{"num_hidden_layers": 10, "hidden_size": 512, "num_attention_heads": 8, "num_key_value_heads": 8, "head_dim": 64, "intermediate_size": 2048, "vocab_size": 8192, "hidden_act": "tanh_gelu", "norm": "layernorm", "norm_place": "pre", "norm_eps": 1e-06, "positions": "learned", "qk_norm": false, "attn_scale": 0.125, "bias": "all", "tie_word_embeddings": true, "parallel_block": false, "init": "normal", "init_std_qkv": 0.0227, "init_std_o": 0.0282, "init_std_up": 0.0325, "init_std_down": 0.0325, "optimizer": "muon_hyperball", "learning_rate": 0.00878, "lr_mult_up": 0.975, "beta1": 0.95, "lr_head": 0.00603, "warmup_steps": 200, "schedule": "wsd", "decay_fraction": 1.0, "decay_shape": "linear", "final_lr_fraction": 0.0, "batch_tokens": [65536, 131072], "max_seq_len": 1024, "doc_mask": false, "train_tokens": 830100000, "max_steps": 9152, "dataset": "wikipedia_en"}
Each number is 128 + 32 x the weight over the matrix's rms, rounded and kept within 0 to 255. Layers, rows and columns count from 0. Numbers have three digits each.

# layer 7 MLP up, 2048x512, rms 0.0325, rows 996-1209, columns 320-383
107167143110180130182191201106133095062104133183134108136117128086132185153093183151171178199114140174166144150140148110123122185153142166120138130087172091140172120107111103128137120166147113
172108172058149130103126169147158172148078096190165138103117145069127149135145165108105152182128063108151156118133090160153131155137091083085070106192150115063147106132111139129162192159136115
166107111138066152189149149123093072150080123117114115123149125124142125093144135108133148117105103176083113149119101058129167088166141119065075144134151144156124138107152121168146090113127124
147124147141110123136123106122051186127139159139127131166118090149143178118137111184112096063126099160056135175111163090130143138087106136095142189117118092078104120153124193118098114098060122
124155138132151168091136146184116102120156156154158154141144092158133095093116129138159145043108097107109095147116132134144165100143206100087135084186108164191111155128028145160172158137081198
107108088113115103190147110115125100149106175133166178102154101183167133136096075091126100154119072135110125133187212124163097146118115155127168041132166198132108208164079149140057154166071197
168118109086128114150139167173141090080080122142098136093112052150131064139071132131137105127103074110077117158005179125143141107104147157089096133121161060102157143104153110107150183124123164
155076122059098138098123197142136115095102164202152136088124110166106131114158159111122101107160118118139146137112157094155148183205177117094137154117181100114139118119135108139133144132135176
139169122172085163131123149157149177180089163133148116116101125131096180170153138132148172133165169099116123154170105107167166159140124167143215158109197130138148178172149100152133118132101182
118131158154160116139212142113184094176086144169146141163156138113155057106086104189145158128117181158066169118139118134152119113168170093136113153124164123097140082129069143079130152100163094
112131176148096120127141093161120114107100132152083115141193167139143147122122127106168103131089132103102123130130129192123084128091123136170143060170168095155142085104120143177191124123157088
101081152124138119113101084144089119138119080140112149135121096144112167114170139152145125147102130100162206076124147112136128135119177109175126106143182099134131077137136126089101175132123174
102093094113133147107143143132148086166116079123148037133206123166169124135082133155110169133090121114084145164119130113101120105118074089107114198112176126113172143131123157109178191170133116
151164167154117170117057092089100152119123084046109151136135154145093181175139085119153130157099109144121081091119082117159146104078113139171072115189188222169147083098109119116142124145114132
083129119143126103147163116170116094107113132060127055104097119105164070105104123162157194172115180095107094150103149069130100131080113122128137126204103067123148123080166168156143210097128133
109129127122095104100090132122150121169132110127164067104158119175181136110196116094150092176109134134103171085110043103150101143123106128134132134087167084115066196129075114171152144151177179
175121131162129147106099099136125147095125150104089112147126086123086222094123129222058170130099150130024086079174064123111192114150145214107108086142170093099108153137146120184194144157038122
076152107117059081135150092128100092168081125133131106115141128113175100115072139106137120153123114157066062066171064056108049165115140070103155116122124110174165165056140148098081110087108116
145166197137138153133158199062161127060118176118098140158093146155142100099156124188175108129116120109119148088157136187126130144134090113053137157097165119173100146163092139127155112219163141
081164085117111161119198092112120109094098158056154161109118113140113083137126105123104066150117118177119072105042110105126207137129157135150189208140110116131121128066098140168142155152157170
124112119139155087176165145148083138167135158126164083124163117134122146169214196115114128184153135058131160147143128089175191104101142134081100076098157136164105108108126186056130166172135134
094126115107116084093111141117114110089108143088103217133202118096119183074186164137181096138154173147099131077119111125155150146156139182132158084112167140092111132195149162136132117136151109
080076132088124148063106138095125163140137137101128166115155083119084122127127110140144117164081123120133089183095129132160169184057102142157101151089093107201138111071176165127181155141114136
181149135155111155102188116131123095136102134148124067124118115173142181164150148044213123173092120126081085103165110136121133169154113135155124088081110153139117150180126099212091099175085142
182129100154113165083117090164178102192070112126163142133086125084120142058131113152099126099127125125121159119153116131207111134115105076110133096150116155148142100141106117089162155204135178
087118166117112130116168113086110172137121092140097177192081108127112173149115153158133099098144162176138150133133123129140155151083161110126131094179153122119121125075078117121160129127112083
171109157155126177144100095131100161136161165168106116118122135127088079138135110118147129106185107145111160100100093120097135118098170087174121098135135170164151132183126121172095108153123156
123125079154090138116148133152153134121119124175105110109130117084145147095159148133155115116131109118105168147133157104169142133124147234138106117106129102079094134147125134158159125122174084
103110134108121178161157107107145109121172058079132145166046064107089131119081114080129119141217161199156132156129148132107128145167085197133141093083141137136148123112125126164122136123052135
140141191138107110055085115088120129160106101106059161125173137152152135158135146102134116113165147176130126159151127123133169096136163156131089115117153190107145146148142138106137162133069100
134152110137134155133079072127084090080137036124111087121129172199101126177124160074093113057153105104139154162115084114155108111191163099169145139160153129084152136169062176134155046145141119
084112079103104091118161179179179237125148172115158120127156147144173200128114162123067177167090088130139136101145133121135148162128123134127162147100147116115119139096159141087112192154132192
147091143121134128101167205129090065136140161141163084111172207135083161124123209159171128122136100172114177131095154100141140123089120102091123138166135127156146082141068184168118080182116148
194183198050034078104109154085077117181147111100148148115138143175079112130124153149129144066144140124084107154155078106129069138117111195098174124102170146213174089143124149124157122149132153
079115142127155121137099152154077143170133127114167096126107091228112140068084141109103122168070156077125109142113137191082125119120111112105134095092115132151069096159137107152147151123166108
134132149126120091168056131117072161154128127126118147144045089127105108122119105083147079143159090098152090147097184076092167131120115133156115162090153192061130174131116110151092151157103070
130123169108118138115111130159156164088087170099087100105165120099147126082094177102153087142137075128090116110138140134127118160130127101124112152123056071095118122148102106179137101159203118
195134143132083114144188113125156119131183144081147119084105156138196074134144075066137163111109087139197150120099090118110132136130149127167092164138142121108131131128161116123068105129086100
154081155126163137128124108155092146126140110101092085084136176142154156108112125130134122124068086203140119096139109075102120128157100255187112167117123197153098147164148193145136083125137176
158168127174066132096101128157121111134095145170158081106137186125074120146110137133070161149130132157129150099159140118120147128140097103098075116109163117116157166199131149173142147115107126
131141182070131149112184160137219192169141076102176118134069192190072136169111102175096149096120120130126102119117139189107108171124146148110132114121116103162143123178169072123127139146177170
141164109084120127179167125089147135099117144177139155114108080116156101120148180144096086106092155074105167138179121119130127132168090143128116176165115122177153106140123134117105179131081092
116147139125092117122126132098118142160094151154095095095148170113073156149123150133190116158125134113110180125142124102126103158099083173132131122127094116125096132142149092099168087141143047
069192093105176091112115078149096143130086168139069117099155160171086147145092177131099138202130055127179146131111130138119190134178101084161077118166208115100188159169107185092155167097078140
080124134132117081131149171111110133148143144109090150122095164107123140139150168100089110130136157168141154143127136122160101177097125074160102173087163100099114118134151168101087148119154131
128120113101132139127038141109129147143153145105105118176143134115104160084128195125153122165098207078124142178167137144176113173114143112113156148107129117106083119163065140119151154134163145
116123135091131108200115088135157121165130177102102171137126132117154134096121131110111133177105115183114087165098110134101175185142134208116121101144140100167170101076189103174156098161106054
065177138073098135113098106122125112144152167068135134116140137148136133127110127116132128091115052147167146143169131146093105114164151181196142163146146116146156119096098064092143042106144111
069150136144118099131141127152150136109130147069092068163143142166103190179212107157091079188131163123129150115178091119162103135101115103112151151157154147088107120085127171152117100170131053
153103160136128130055157167193191109140136185153136100127101099128172172149132204124150086136150148117104161150096133120154162149112116141107120145101119149177128086123129147134163109137099163
193171101126124138136155073135129140195125102060130169157123129130076123159172181144064039048095074145120155113132092142168100153082087153142134178127170150141161119109144113145094167155104114
101093078190160093112162148158137098127118125160192172151088114095104126156162114170175138160166148106098177178107135121055087136113116107168119136109098096096103104152098196132119172124134116
150156154149157100131118142142144149140143096186142150172162124135144098135093105125152138157102188103087113124124113144077108146164138160116132131084090134121176126164058139110111140143141153
117111172120170139111137155134146090198134106133130149169158162151072156143125142117129083186176108146094099164122117162173163108104124099105171126127144172065120163094051096101139146103115141
139162122148129134051130163154115156129137108174119101124167121146061069158165140114046173159132115104161110087182069125082139139135129103177131130173157095142139156114072173145190201136170166
059133140117138114103147117096149102111176137163146044107179111114133136116100089089096176130126161146167050109098101131161161122204154115142138078125127145118100172155102099107114158168167127
165182203144136106109105146179117112072111142115093184121160111174111146157132131121186061121117103135164136133105111145138104135078092116147124102049058084192151135153127119134155087128164095
079099186108107124150141067132112114143161135077160129141143099096125092193084157130147113157144122122120130063067135147151164153107142106166145112108169117126153107131210086159159130094136119
195202167146149117149153061173146181080097055138212107088059091154157107076167162111095150056137142079081191134174107119137188163172144136162140132174194128115150115107123132165136081086134153
164134171144123131184173121124197092156132094116111130161132164069180057135126120137187154175144179153082112104079150078106084137161100158113228135163083105145099132151124159134133101128109099
149127110105139167151199179175128122147158102063137123082112103049128110152111117130172125138122156120102071130114134126124135152103074102126157081131159143106155164147108099113166132104136127
119101131001117051079140118107107097182103129078148154106070126114052131150090160038053045092132134119080120174091048150139149080134181125081119055187157129116142076125115074050139124161142080
173124098129138087086181137148043168125162112099139098124108141127139134129109162143121106116142128149165131123109105154137163117113131134162094099113185100127133108147055125127143105112129118
148097136151169129133112163197135151101147153157163102202134173174113194148090154095183132057177153089155080101071125090143151119149135181146147134164107144186192145113148128156093121138120133
093182138109076108140153128140151067084131199085112135179075152158176127082086144180095132137147097124139179121173136168099122164115133141113140133135167133117189137109175130099092182124105192
140135160102094107118150137070140084152109128141115092119135187093114154168106133129085092133162092111138113134173090143135085117134178134109144142127149109067177124117081067134117137146133140
138151154160126126176154173102122120102076134086145111072157124159158115164144132134098109147089158120138097138122173129087169147223113104099132199081154091097183119108102149113094135091077114
107161086110150177120153174084126143091091163128165106131145110112107105126118179115105126143114141128113109103101120116146138154168133085135099153136135096110076165108090128133116148140110134
130168194140088125089090128200101154088106086139130052114181149095073091100175064135196140121098103193145067105101165065127113135125122079138094148112143165090107102066107135129111081122157120
170175116150140109081117129144128163151167162151135164084067089157096150108084092183127159164094107088148125036132113138114147160112183089097092087136092196080115151108059110137168109135102134
106128158121089119109128124096162142145160095128109071098109056144101201187130141133110104131139138143075161105171118124137133177109154113109071144074111086123072154107120057123080065085138158
083076139084121114163167101082153058175190103079083139115133107137147144132111139141198186142185150125104143156154132101125135116160094152176143113118141145104150131160107122087142155145121152
124125181163130125073049167045130157143143123058157166200135107107099100151148172094112085166134124139122140156143142136112071127170092125090120149112110133171158058061139132099132132125152140
148145064143101113085109065083090079167159138079122075113136079096184085083114135101107106115137125158114119121111119128170081149092126167131110154107116136122088143122183187105061100149157150
107166158133087136111099097163083113162109125093160102139123112172158128117159120129091111087104085142151071138149157092108137101187138132113182103152105158136150094160140155085093130081098103
163109183114173192158119137155159154128120174141170132177135159147116172143138118135168097105155135125136150151116080151135161201129100183127140152105104155133160084106162119099154164138175150
116178180156141141149115140133142134166116048121120097115135143148084096056146149146077082140097160167107128160107103148155090100099121107181110109133107174157138118153141163143149139146116140
168107132086118072072195074104152084147132088091090087138071138135116140122126121159152115090069104099120169069139130140153099122116144175139168168102171198081102080151150149127141080155081096
066136164140153130092095128131135147141171133101089151127100193122090144172059213101149151177132129123134111178088077179084134138095048194120126095142143106147093098201107110094159149121181087
089134075122178134124159077110184128143113134105167163057130249153099194150107174105120138083134111151075060133129141171124097179155155159168128122127148075101201140129149170126094142084121130
184103132098107128122127114092095174175107161114154124177113124084136111117156142109144137144194136129130127124144102118181127103095207100099145160147127082114149189072108105075135153103094102
105130074094153161135133169111107129128093138087114126115130107130098193124148067116150152110152108069123155107148123148147071113198156060154137082173148086123166107129148171132164166143170104
096153152138109114133173123135117205136125125122127114152129100148138193134155156187118127117108117150185097193142097114091165165179160102150077107117127172168166191113129199102142143115123122
141120073127193123075129070154120180054128138070139140255126091129130075170084084153097084109096173115107124157145114201120069119089122152118114168118083134133178142091126109124107136155107136
133149137100110123183188105123124146151125138110181097139144094088129125101154183136100068147075122133030055126097122116126156133157206110198186129136142108125133124113090126157157136142115124
218103093092141117096092203135130170169109115153094195144134118132146108079145092090084122149140162161126184126164090101138168138177071187115182142135119141109136100173148144144143190144162154
121141120092074230118119107130103147115121121185179125130167109142140158121204142158155131101107166079096175116060069150090130103164038143129106141095106128131140146090172130093107137092105177
171108099137114111149173088128128139146163110104109157124103124123127127134141113103056136200181085098140149131110085116079140124060122123092144156090146094143074108143146165170123132106129149
132141099145100153130151105109140144171128112085087131112118144091117181112121157126097107146057103143117158097136112060108107140123037107138083159033103098168148139137088130095116070102142119
103109137044106114078125206071196111148135109092108191111163177075118149105146136099122150142148075124145081192101126081108157145100151134119096147091144089105119104106084154135155109100121095
194149146153115163170109152116207163115164100126077091083143154113196102091083145127176175112108147150160130134126135152102135184119118187115159168141128091139140174171138171104114137094115116
119112118186111159165098129102125158142130182122113141107091174148094105108152113130123129137158156085133159114141135153109112120096185147122133106149147158122106140084100151113135161133112147
161121114104117094086132156124125093183165080144087084210122124124126142119145126208163043171120160107124128174117119087163162142098079145157059095079104162140122146123093151102174111128091127
142137126100086128106128134104139138171087090110147098099063099184100061184158121129208108157111107181158153114145123117024121159123101096125063131146128065165116135109165124158126131120182147
139097165065076099148088135122087138143190166092185032133171132090139172088097146130127076137144123112142123096120064082143170130156122124140159096094118112084108203142140104130075111113124152
188143110068067159150159107150101155133116125122086146136119101135157098117096131082143132104137085049133123095109118134117080144146082070089118070110124165086148166158139092112145154121110124
087165100100116123117132077123127101061106134162180122133125129183138136211111091181125154108081150110153151130106120159107086164108203108104127108096139082201137143141119070138124104071156112
101100113098105078129150147171140128121144115130162127090107184132137143179095126137170231181165124116099183172207119112143136120095098060060131116087155111071116093101149079123136165120124143
176185074104130110155126153101097172093142140083124178121107101106124129116115170222065116154143140145158072169171126117151158147143065136189122099096160097146104175142124155161128181107202160
115130161115149128081112129148148153128141181127137162113083132120133160182169133094164150098199127107102090130076185113144171123145118153110084186132101104147141187097165149065141071109113140
121188158114051102173115096179209109155180142132144092072130105145114074173084112127133116161147168136158176102107151090096107136135124095112129179164176171116121055117142083142168052093143131
088139188158084154109122171114109148189117144136180186121135062134088182172144156129074128101102155099124156109133101144156110159130130180114141140068125155120174146111174135148141152120178138
093162128082097106119122162153115077146066121134178152124094136090148165186091130136149182124107119144110126158140075080064156160173095130139122150105112152062130128107094126103141134146113107
158086111161142126166159162130192090128114172101108122161154087175160097140152165157134134132119151102170089162083090184144126089104120152131178170166123109077107130113142146179114081129077112
169157148094134139155170127069128154129133145104111125070129110147089062122183117111173132102163144110103140189140141122160098140089154045134097076121148132130120105148139108120110131090143129
096139138155091107143123075114091111149140227081112167102113066096138162105098156077136175197129177181185072130169153132184125141169154137255109057108124101133148149078133160092083081087113112
129133103134168073096186119191136135145132163104176130157124179156104115103169120137051055148110147155083092165125143088147078162120130082170149119139113076094110140101096197088132102067142167
143128121065094117070141154167125124125120143122110103118144155119155135129155134160103187145128099170151093124108097119147119129148113121042125090126182138114130192090156162114150098133153114
113207133168068110107131123115132104143144081108164114134147135133198094139133150144120147091093142130173186088146149037127132130115130050184133121122105098122105153207115137142137106072144167
133091146155076120113188108095054153137112196117122097109129116119153065139077100127100107138119109089173121069110149134096146188127155086114151163115157163207157126180149056108162125150146107
157145168139131077176109111092114183163130109150177111057067112157103146160135166153083149162049108150161155159135185157144139144094117099176110079084177150153162176176140110094095116155177139
157088126077113121130130107166175163168166080141195107139124111097146151118103165089213112143169153150168160141087123104062156125124115109160115145150119178109072207150145104121129101177107114
130081143110162103146127096128057108125067134111071104110160208163052108127149115119148093093117094134102103092179110112100100128121136108136100214118144071162125141212118129110167147153126127
191115197193103162146167120081094139139152120131118152172106128166094146185114094153123115091105155098167163164077145124103081124138186090078166150096184150122119118118102102070077071099137123
175134092100121118169074131141078116077065132163177064103052181175151134064151116116083196142154144081064136046103150180144194143132091148118111161159157131142103095142158091138160130129121090
169147095122117102110119107149150108172117088159114158145141141169168152146130106201115109149110147093100140091109123080189147134182151175132145139149131142156112125080105171123143152110133153
088086195135142131126115128074153144137101170110128100107080135095172137137143134123103161169180133106097155194102153109137150155148141156162167106105158129102182086134164149173104150136082112
108116158124130115128121134134114163113097123137106103138144157130165103098145143101107149105140105136148102197128134143157190129157107136114199160125101120106084152196187115100095100130101153
172172101111091189180138106100112172183117119153141142188127122116126114104150193114154104082160130077089076097134113050135078153124179131147123137104103188109179087142161099128140129092187161
102133084131086059133090108133097135146153081129091185143158065104127125138167111111158117215119105127084110152171115107112121158128130164122097107130133084163113095125115145133204134087142115
112129185171144064123112123148188182114123155186184159152134116130118130143090142154130156115115202143073104159138092129094098148141120169135111123123169113113107173122107091161157118143140133
146133162132127164082148149049120121067094105121189139145161064111137070131122075204080130138182161086143146142195160095130114129138115084108184111186145141136086204129080173142161175097076133
112149170116132155223136101150130169115108152182151125119159161132202122151197175152194151139118161120175109167115102129122154175127180160075165151151124073142128113169090140130148140124116073
117136157128123167209149079104153135139138126164119096217182122080112131076170148097137149151097154106128101203138153129187127213204162207079168133135141144155125211156089074104111123195110107
073115115078167177086181135119092151191122145109108133153166118094130118043153133143108121171072108167082108150127115096176087102079095165101137171111112138117151066119116163153179167134146196
160131151159151165119188148087101141147115124110098197117129112122137108106104139111082135135131099120187146144050205205093116119180170082114171109148119127077102143175144131099095135072200131
060145096087115134140150145064166145112127141167057188176109144132091146097197146125190142133123111041134176145082058124144159139203085129188135213081085130065100128137145164136078105170174121
140088114109142184160115057096066097117121130211089144177124135111177120087088157082093061120078120123107124101100114156103124134113176112085199086144122191108080147157080143159228210142106104
121125149115178141153145143115118150058107180160153197120111154162119065109143149185122106143179076130133100147172104069148099166112134127160150175207117122173172124080094114108186156169138156
186170163101136101138131105149119190069147155134124080062123145125172085121132142155149078164126119090168110159094122102145174129080137075194127128117188105104078149158108188159095128127148096
146143094126164096100097050118174140176175156115159157095130130094127096149131186172165117143149100141115082193127161142132133103107140146087144146201120130110110152093079055139121133131147182
117111138127152124121138127077097115133118080123114139129148150117108145131063118174120106089104089179146097136084079148080031166161132147158160082107131117112147121172130129133104132118095148
158115147117136107122100108093099157133093121153173108150168122136180071097112147095076103047145125141135105146112137072127144108144134161129085144070178113127129125124171153149161117120154154
148150157120125100147094106150112131063115121200192137083147152134141163105124161170150164159112131118172138111150120138127126142141131113093117099185202133153120092105185137103081115153163201
121138165151157117089101065096165133160183150085087129133137173136150156176112133114141151107138114125060097140150163102148092119173171129132084127165160133138159144108136180146115132132153085
088121166129189109113194106132102101118080167097143102158128116183062156108185156082085117074116181100160164121132112111089104091074126125133142155123106133176103155146108135153143117117097146
131155132124106093131158162167071154126124110126107156131139069135125094067102139122087127121099101128205077071126135140179111146174139177164057059094130066048084128093057117172076123137094129
073127086131121099150092175102145128045114151114172099116093205066126175077123133089178138094175150050118138176087122126101179117108077126139131124088167150098110160140097104135167095127123142
111128201169149144159102149120073151135108102136082099117121121129167110099104114118111100143144111130162134056157130139126138157150131065154160163194098074094087097150100057137085118158118106
097138118100090125104146121191137175120186086143155145156143131138119140077143154166061123126115160119116158164143113166106112134068146090092176096134107107157156063089097116114119147128150150
110152109109110098151173131130137085165096074155077146155099117161107106124167098101150147096123125101115086183168100141149096181100132107179183126181110101094117151152114119097123152127120125
102147135152086098140132073141136118092127147122120143135113148118130135148105128190115095116145102213156096104081136141124132097115146099164117140174100139096166141137112107176200119158092106
161136125140106116140137155158111043116128154135073114114149124114146121180123146108105108146117127096076145110134126133156133153141165153142102132127112160056133194184114119128117132152155179
061085084097130105101164070161109110089114091101140149107127103131099134159083079142160090109123128186133126051141116122158176160064116069091119106095164193115127076157106128156109137176121170
158083169117098130087144155084135070138129131213084073135118114124164146134134132119168164120116165067121167019133185140097155129141111136131107152116157174090101169157114185132152170112126110
140118141100136103125108167139082151125150106115112141069120105115092087084073095160133125109129134087124114121139158160103118140154182117120169171158137156101138144118150148137154181106118116
127168101092102082096082075161119093151145142180083120088108107103122179124138156158105134165080091153146127137203104093144215134160153096129129129145153086115111103102125193152127130128120068
058074162129146164127088131092119044190141090131161118094187097144148079151116180100179137108130193125127146075120176157104176119144113139181105073121143099111149123119121151124126092155147116
134175107132062121069118139084097095108104132119096196125075155083120097163120110141069120132115088136127103147060167075092119133167086107106086113099135165108095102183116178125113160088123154
120103104182143122166102121108098196075129180150169152107148070087123162100166127143150161083066157159096174084148073130097195179153080173184185136111168160129179065129111130142154058141158082
118102177078110179206107109139126149168155131101155118137111156138094110157144156155040102134119112126140129127130086095142114127139144140151084190133112102118115137165121121178122132124162111
111116209155093092149141049118143125132133078179107107146115162144134161104086084092102138137118141129151152090124076118149119184103176130095101128122115166132089120072137157125096140125103106
151122192135102172210179123118150122135080146109206115144065096179097096154113135168059147118135119117130103142108137136166092137155099101142164098158072142111128130160110147179122140145135148
188082112136094137120096088059126110138127120110143072121097097165100090199089075030055156072092077107074138156116102097068076121093114214109076086178164088104118165186193072074157116114087121
177119089139120158091170162154175115126106145124111183149157166109128159094136145040120125138081162150137175118116109104154147119167094102141074153124161109162138142124087082085158130152103128
167147168132124185090182165103116127105145155133114130068168140167173106109179125114091146068134195124107163107145150053160117120161138073103159128118133121146104115109114150057143076120088213
094149173101121156130099127136131140154082090123134187106179169153134131113128152174119120134070120103100118115105135082143101164172134188181141121069137193075099154100133109132150112125155059
087050134152135094087081133165165114109102093092077155113163109151112145072158164135111112162131173115133133098157120170139125106115143163136118137094136066168137149163176175119132077122106169
137111161160176184176116127153160164101150121129145117106145092161121168122130136143161142157146118129121107152148106159168189173080034150119164143148149156153088137134088086155096146142180085
129090126105105122171122126125156056102133127150079089101134128175097132070160187127115088168133147119124118185142104122104159133073105152177115135087120156126129131154113127134151098172176168
140105167110224097113119092058180078118166141138143147150117107154161150176084107178120121142141126122107071173104115125155121146144147143150128179178138167144186150126129150131156149155127091
132088159161146100087129078120125184133106131114156132105157144165098149118129158109136107117125136202142188158157184083163127072121095085135175147113186143163167114136109110146134131156120154
131190143119148128070144143136171082153169132129128117144084066142097067168115155128169111112111115151115111081119051124133082145113119128160155157141127130141091121160151178120149143108140112
132130118100077182088111160128091160191096074108100119192187067107166136097144090137155112078127114147122138156167083175132115129070101109098100146087105101088063119109140116141110119174089135
127176078132126123102138153169160115099141089103124048154150111116092135102194157080101139119121107115135130148127105148090092091112235157111127157143111155119143102116090128183082099176109144
137160114139163111141172071171144129162116145113094085075143083145148132114115137149182123105175120101127089070091154057179168135093190060134140133130104087130124126160112155111098069170113160
145057152133135115120180134189134139110088152108111140081129116095105097164149148092080141119097100105128147145141092132138060111193112146139144128071153113165114103118087073184170123157135114
126144073143159132150148179182102138100175130120166210208169150124161145143194090137148114087105159117165079103150124156129162103103169126146069111122139126152118155080131166074183117095110147
141116189122110182162125085074152173154141083148164160161126117144106133102118094142122152096114122144072143159151134160117183155086107144104103117065148168127143151092116093142139121132085106
149124071057111160097146115125171148103184115156104123109088112117054114110160115135126141115147131124127108109098137060094097120083138165139170170140176135110151133175151113139130143147109124
128108096113207174048124115100148116151111140118138128122101120138136157133149163095104143144117130064112130143132150098113154118079147098155113105092119094096131149103143168064131152128102186
087186177134180161168089158098128120136153112083126114104164155174158106112113200101138135124128128146105145165082126106104074145137114173118171146144129158129147126193180163164094143185089140
085111140082098105059199110095145132153056117088125137139093154160077090065127161142166148128166144139098139152144140115155186154160136135143160129140132125109161121117083129108157087164143124
114136146152163129176091143146186162152140104144177141145209182117092104170162145147080052133143168156126169115130154106136169094149080151119133143155160105074162186060169136166154147113105171
134123108166187141140113110075057105118144141174063106151064071141147102120121156128146111089125129121075134142085117144139104122152130134132145103163164158087133153089120100112100185138165129
108164196179160109133208110118068142201096182123081105130073072182177112105100083128104145089046130086138134159094153085096107130162057110193126142080180141142108141135098050071154075155121124
158120145189067134140115130095118122096147178093149115141143154117172120112104121130144133124138126147073102092152144127128147103172158126080120139151140125145134153146161089128179155110136117
179095146110074095117145154102134118094156123090153100090148119113157134107105127081073174134100166195156127148071119106158089136068087166099145067148105051055112129141112134091089122103173118
092137179135156215120152146104127155164169149137102171135179073162140178095132157116182142105123145139112161107107136162085135152023118116111148108116150162181123154123099150139090068177152108
129146123102123084155104130108143131132158161152101111134128140164119097069150169186124177086119147092080083106118139091140100128194132176139195105150095120120146145197074102066151113097105123
092163172149100122151134104186091100141103079141121121090115130143085131154128057131115117122174118178115131102102142158177155157121135143180177122137139130166124169157190139110058175105142159
106140150130131070108128160111102110110099142049089065144157081118143157082081151137118102073116094127157139188111157179156091094142136085138142115138152141118097118144106125135128170115152127
156113168146093134156090147111071132101131088100096099126115071108148124083116173055126099101163149216102107176103143095085120102145117124140085133205141112191154088083128123120128105112144076
176176089117084154148123065086124103089163132136119135148155125170133085103111094140136177138126146122098162121139103084122178125087154160141156139093158144143071139155105160132115067095118134
183121170136099129140126118160156105078080167079168179169171133125169150102151179163140164117171133120044119129146115083086146163120123117124156169139179090165072123035106093122116095130144148
137117139159135140163114104119101161112112153077115149140119149141140117090102087077110110122136127111129105106106103189134088118121106131110154044115112122130123096103140118137154162140059127
072141090164112105105120098076157104099097113138123165129060129163132165148096179088102151069113166135116070120140172167116153098148073139137188118167123132135147096127125187178135180148151137
129100124117143114151094136135140149139137141142104135122091115136136137200097089125081156163172159148102073142110117124136147125116148157131166107117125128122125111122118139068095161133206161
144111119121109110105100128129136143106045122150109165170177113102135120191146168199142066057085128133111131114121086153125108151085102155082101138131101120173111145154164123134191117095104110
166166123109109168136091171149115143131175086127117105135077165171135072087127174088116161103176153170212145122177142129138135169137122135138126151155159091166122183138082155146111172108129173
139176109167142181060116084152130162087151098203237177128182079066097195166161163180149162157124168092121131090097099080212081124092145092100164098143111177111096103148096067109094118121019122
115171128167143117103173101239190143143153145100101144181178123070143155116152152148130151081139090135109082134101085122130135114097127168097109123123136142066116080109075090140162116101121094
147138167169107158172162057086136144099096155094155132057150129125126107152138163158140112104096129117090136118144133183181144145114151128169126123149152097132162069096163065116149116150078124
139118144144084045098096076148104097064111118078095103077168116047171166176113173086088160151158099180205096146159164155207096113126143101152105176086133134116098090127118103194092122122164127
127166095128113105116157115133115141161171115163125159120095139099059111130129084184102141111127175142125078184137107138125157132088157175097144062113130109106186085131156161135109086063115121
128161147125134171125134177148109118137106140110095147110079140121134095130130138134122127090135136163132158104157098059068128123136107149117182162145102098091142129129137163135081154097182062
086147133173113111127109174104116116169183141118132093084089094129110131141134136146172153131044140138096066149151156118102169105119143117093144147175191086130134108165075119110117115114151111
160136115073156126112095120091131149116147100133100139189123124170135168088170077167140105033168111127078117126130097161136114125150179150129118122130124106103187121178121072113102115140149163
100048161166135200149141116149156116115172101097128097109073173142087151188017164126107117105075175156100140077121082171043171161092158107167064113128123067119134129184127113081069137146160112
152098113163148123079133090121161145063142063092162143082073113102158109122139117144108126154096117124177109144154103129096100183168119142100099137154160219118129105114105118186189158085169142
130091119079082105162157079046050104111135048074152143170128132098105165152105117177141075188121135097116108214136128137157128126164162253125182162152180167188195138159149099143140239191141184
136105152112109107098186078112086112147152129127070139147058117111106058135097076158049157077173148160074128173086084083095193103108134126078112130133096133083163155091116126160106131150074115
187104096173078162202116159141162137164129104142140109127111189125135105109118174137134077208085121160088108198130092150110111162211145087100133160110156103146097141107118092115078157184167145
086169149112108157110111132158130118106150153158103092148188133168171144153087154062190141152120112131114099139112109122130106128164193133138079062154094179107143090134133121107130088095129097
104078109167111120139154140129157105108102112112118146103139124148090156149175154136142126149113149135090154126146039133159140141090145130160132160151132139204213091119074132133124091164108107
087121141137100134138186133206125117105085102150089168174143172151120117119135170058180135168134110131132131097142090111156102106090155122087134145157150207118105153159097123136146130093107124
156182122150112061139165104184177076149120103098124121099136073118176165191034155137125139145079077096150184147143174113147138117112179122202138055118153172123168153140117125113134121123178113
095109144110063108113145119060068174127158066118146095128160150092106098096157110099131117133114160176116127162143099100096105117092166143064175108120108162136098183156095113099117095132088134
079147164152110126205121190132062116108144060107132069160100116198169145142124160127215119171147155171117113150110117100185129132162191151094115090163126128124116157157101124135077127125100073
143161075117089167135102116080152096077127110153091152138106123154144119136158164126130155137118126100172107072105143208144178101088119116117160062120111133095156144100142111061144075159152136
131156120119175140143084183116105120072158071108152086107110162113124171171103157092146085151148150129185064167139093121143127060158132128130149132156125163115131080151144091027177104159112161
114138093124111128096064119112118140154054061120122089155147148158112077116139141083083107072144089173096119138092114143140111133055134138153083153106165095131158129133134103157186119152132125
048098185162115075129069103135159117116159128120076136086108157198116118118156155127113166088103116111132094132135093152173167123103130124168130147057155147153177132142098156051105206165146118
118081100129154117106121160161078129118117097137214113104117139078136074105127139165089138173107101108140129135182136202074098137123118150115168157139145178120124149091143112162149175129193130